Weights of a small transformer language model: vocabulary 50257, tied embeddings.
Each number is 128 + 24 x the weight over the matrix's rms, rounded and kept within 0 to 255. Layers, rows and columns count from 0. Numbers have three digits each.

# down: layer 4 MLP down (transposed), 3072x768, rms 0.0352, rows 2561-2574, columns 384-479
# up: layer 4 MLP up, 3072x768, rms 0.0358, rows 2562-2575, columns 384-479
down2561:198147133127129125133127090116146095092128105121170149092113095131095144109109130101148105104140056082098091099130079100167178133162165153157100143147109109089114100142109139126133119142110108093121172071124136098123102161123139109126124159152146098121158168128149133124178101108165111137
up2562:152161133120115109173144121112151144137191129166059144157140120131131180123130116117121157084048135125150143126118176106095071148156145179168154175147096105167131155187087139142137139125121151149148126134160103127147088112159173096138163138081166125138172125112117189149131139105126154088
down2562:127150137157122166098052160115106127165108140123099151112118175118116124111135150153135145134136142186138147161148142124092147119093137068172105153141131145112133130130110134132119125138130133120129093112126083073148109146116109128138099123180118137123169127123114119136130146118126139099
up2563:120156132143131128125110121149156159174124171121109126131136133160081109119148167111111100137144138128108072141127136135153142107114116166147133119098086126118119087085118126077142156151111174143125135112107143138161132110132134111139113118158156127163114114146126158128130140110149150120
down2563:126126093115134123159132094112144130120111129132138109096093144105150133130128140163111147116133118156125091138087144111097133113130125143111151120090107146105105120110118125114133133124115127137116126168114151099141097128114161113122104132097063136116118134133094131152103148134136141100
up2564:123149115073098131130149140133181157086127135131108153143135141137096149132142154168133148180138131141142087116119112109144131134144133100135140128137100123119136121128135135138133116128104149130131141138164122111061137116147135107162133167114140121140121122137105154141133148108126121137
down2564:104084131076149171150144107106129151126096134120117104085130164150142107123126138118111098129144126087118136147139150111107092112082159135108173150100114147136168135111102109148134087143136128128137129127085103104124100110134121137135116104126114101109131096130076150126121125151123122106
up2565:165138130137186109114110104161131154136104181130133109151121140115087175112121127117151119159117133123148100152165099105081133103146154118132094109137147112168136126095150105138058165150149124150124125163144183132129127141108124122124100168092178140137156153156116124128128135130138183121
down2565:132118103137111139146142119074140130081124134174096128111127094127171100150122128155176133079138116151144059129105130107190154117116141090113151127160113130134107114129119123163152140138120154103150163122125138132123134116132141152094142126096117138140089132120139125125142138125137159141
up2566:132123157076092109152065171112160134079114106147118146105126137080134124159096143151147116165158132112100072165137130115145086149094143156149161120185169123134179142159106076129088113157166131130120138107134147124142147117071140097163171188122156118147130129095083148127105087093141074132
down2566:132155123139097101161114118159141146129082189107098131104173175105110134119122143159184103116134099205137159158087118056149126160091117147047171078176116098110103116132089103123105108186160108126102149105105096172145076182138162123117116131182125090079055135132097057125178066094153137107
up2567:121112138174098122156155104168129173093088105099127151144123117145138070165117150090192127141128134129133120132086124089156138151127114074136124165122149115174109122088108159146112169133110111134138031160159134164162113159111125124190090093132137090132121087168181118159123165085107131107
down2567:142109093124172145106086134158078121136078086120140133107116139140124108124097126110157111141161136103132115129132085056141099114129113149106091154133110109109103152162158121165198133122109149134097127143172078083158097142118118132141108113145163124153135169117153109134101094150099080131
up2568:154122112134151117126102130157131166141155096093151137133132102076126137119145134149096105175085117138119107176197110107128117148142151125117146094145140063136084121098131126115084144100169086149137118147151168129128117169159120133155106107095124124132183154144109115126124104097133154093
down2568:117131157105154150138137108111109125121141124133133144133092119147149127138148135102185129113168124118137138141090123161137124110147086182123087117141130186104138137101183106097119136130134142123117131137147123095118127141087144142155146151117128100121109168130131105118105120089126136112
up2569:113113108132142109126143109132136108116164131148118129112157149138146145103126103106125109090123129129145070128094134128107122097130096142154143175148156103130155139149137112182103124056123130119168099115152151145159132131133132102141097109120137156132128117161113133124155166132045176129
down2569:135129131159146114090129190085107076143103089154177121125117110159122113155103091092068117126154160119197187142082121102129123108093141163169169172127079177172138096120138141129080156106105111126132163072117125074093158079134116168084113069117146138101178156125168163117137113097127103148
up2570:102097120114080083159126135123114173162115120098111169108131144160141134162155162145108128151109106119121115188139125113151117146121127170153146122132110103095172158117152133165132130123112149155129103110105092147170111136142173117125096149119137149159143118113100169129060139170163143107
down2570:138173132167152185081116116162136112140129106146130090143123111074134133139092113137180053138146136134126149103162135101153151084138084078065127154106172152165132125154102119135130157154111121127115125122160140132173110115103103131168152101147115127111108121127123067093147125127098104107
up2571:145137096184133092118144093102167118112110118146169100132145156138158092130133101138138064118089134098132150127089133118109115144116106082140130091154153112130135109147152130106159154095106129174098160158174123152105134161121124174158112107146127132172145100113134099139103089155139105136
down2571:073123106106108091091110145152137141126154151123096168106142137135099134134122139118141137127136130124153150135126151134123129151140118123169093127190141127169132193121111146114095175173107118088130066094112146136132129111151153168137115117151101136090110112126166146111112182131130143132
up2572:213111146171173145124165125113130140115112130134125139131143102151150162095142147139138092134083066131136117116155087147106100137130128125136163107134098135152113123174103106163076111172125164131151166115138170138120126163114100115159151085113164170144158162116130131141168112089142153112
down2572:119127143099161148150125108131106135128082113131072126128154137173141093119144063089133087111121096123121091088179095108107162108151113167124153127117100118095150150143102150146147129108100104096131140189098140125114118099159123125150120149167083150162121105153116085084119100115128125116
up2573:101120141140164127135131143118136112159135142090105146123119141151112116147138091147122117135116120123144152150137107115127154153125145124141119122144117080121097125147117091087138171118112128138130131162128141096134114126111132123145106130133131118129126113116148126131119118151134141142
down2573:134136114125157157128131132153163127096107134124112117106151129135136119128130123095102120143143138124139113121123156145164133128152131128125137165080149148136140130130139101134089093136123134124153122135151128147123132139122152158133125119139129136179096137136127154130157111110128129131
up2574:151146102128103077143089091107186146155115152129105125145162123125102143136141143106125149128120176105158073148140126132130113166126119087118127118162164108103176122100101139107112106131135093155176083080136127171119134125101132113150129170115149126162142147120158127099116139129158115116
down2574:142120118129162134147158111138114129149144141123157161134153118124135133094110151151131149145110086145105172104143102132109141157133158177150099110137098111140108103143114133106133128169127146144115095141123137181127145112139120113117109101146152095112087096139149133159106127153098123114
up2575:172146160106139171130100093171127141145144110142118129121140132139124144109136117133101142200159147111131146135137124128077129120096191108139103148096157159152121149117117116164139161157101124206100127177153090162127145105106156132178132117109100132190127142153153117179130123123124143100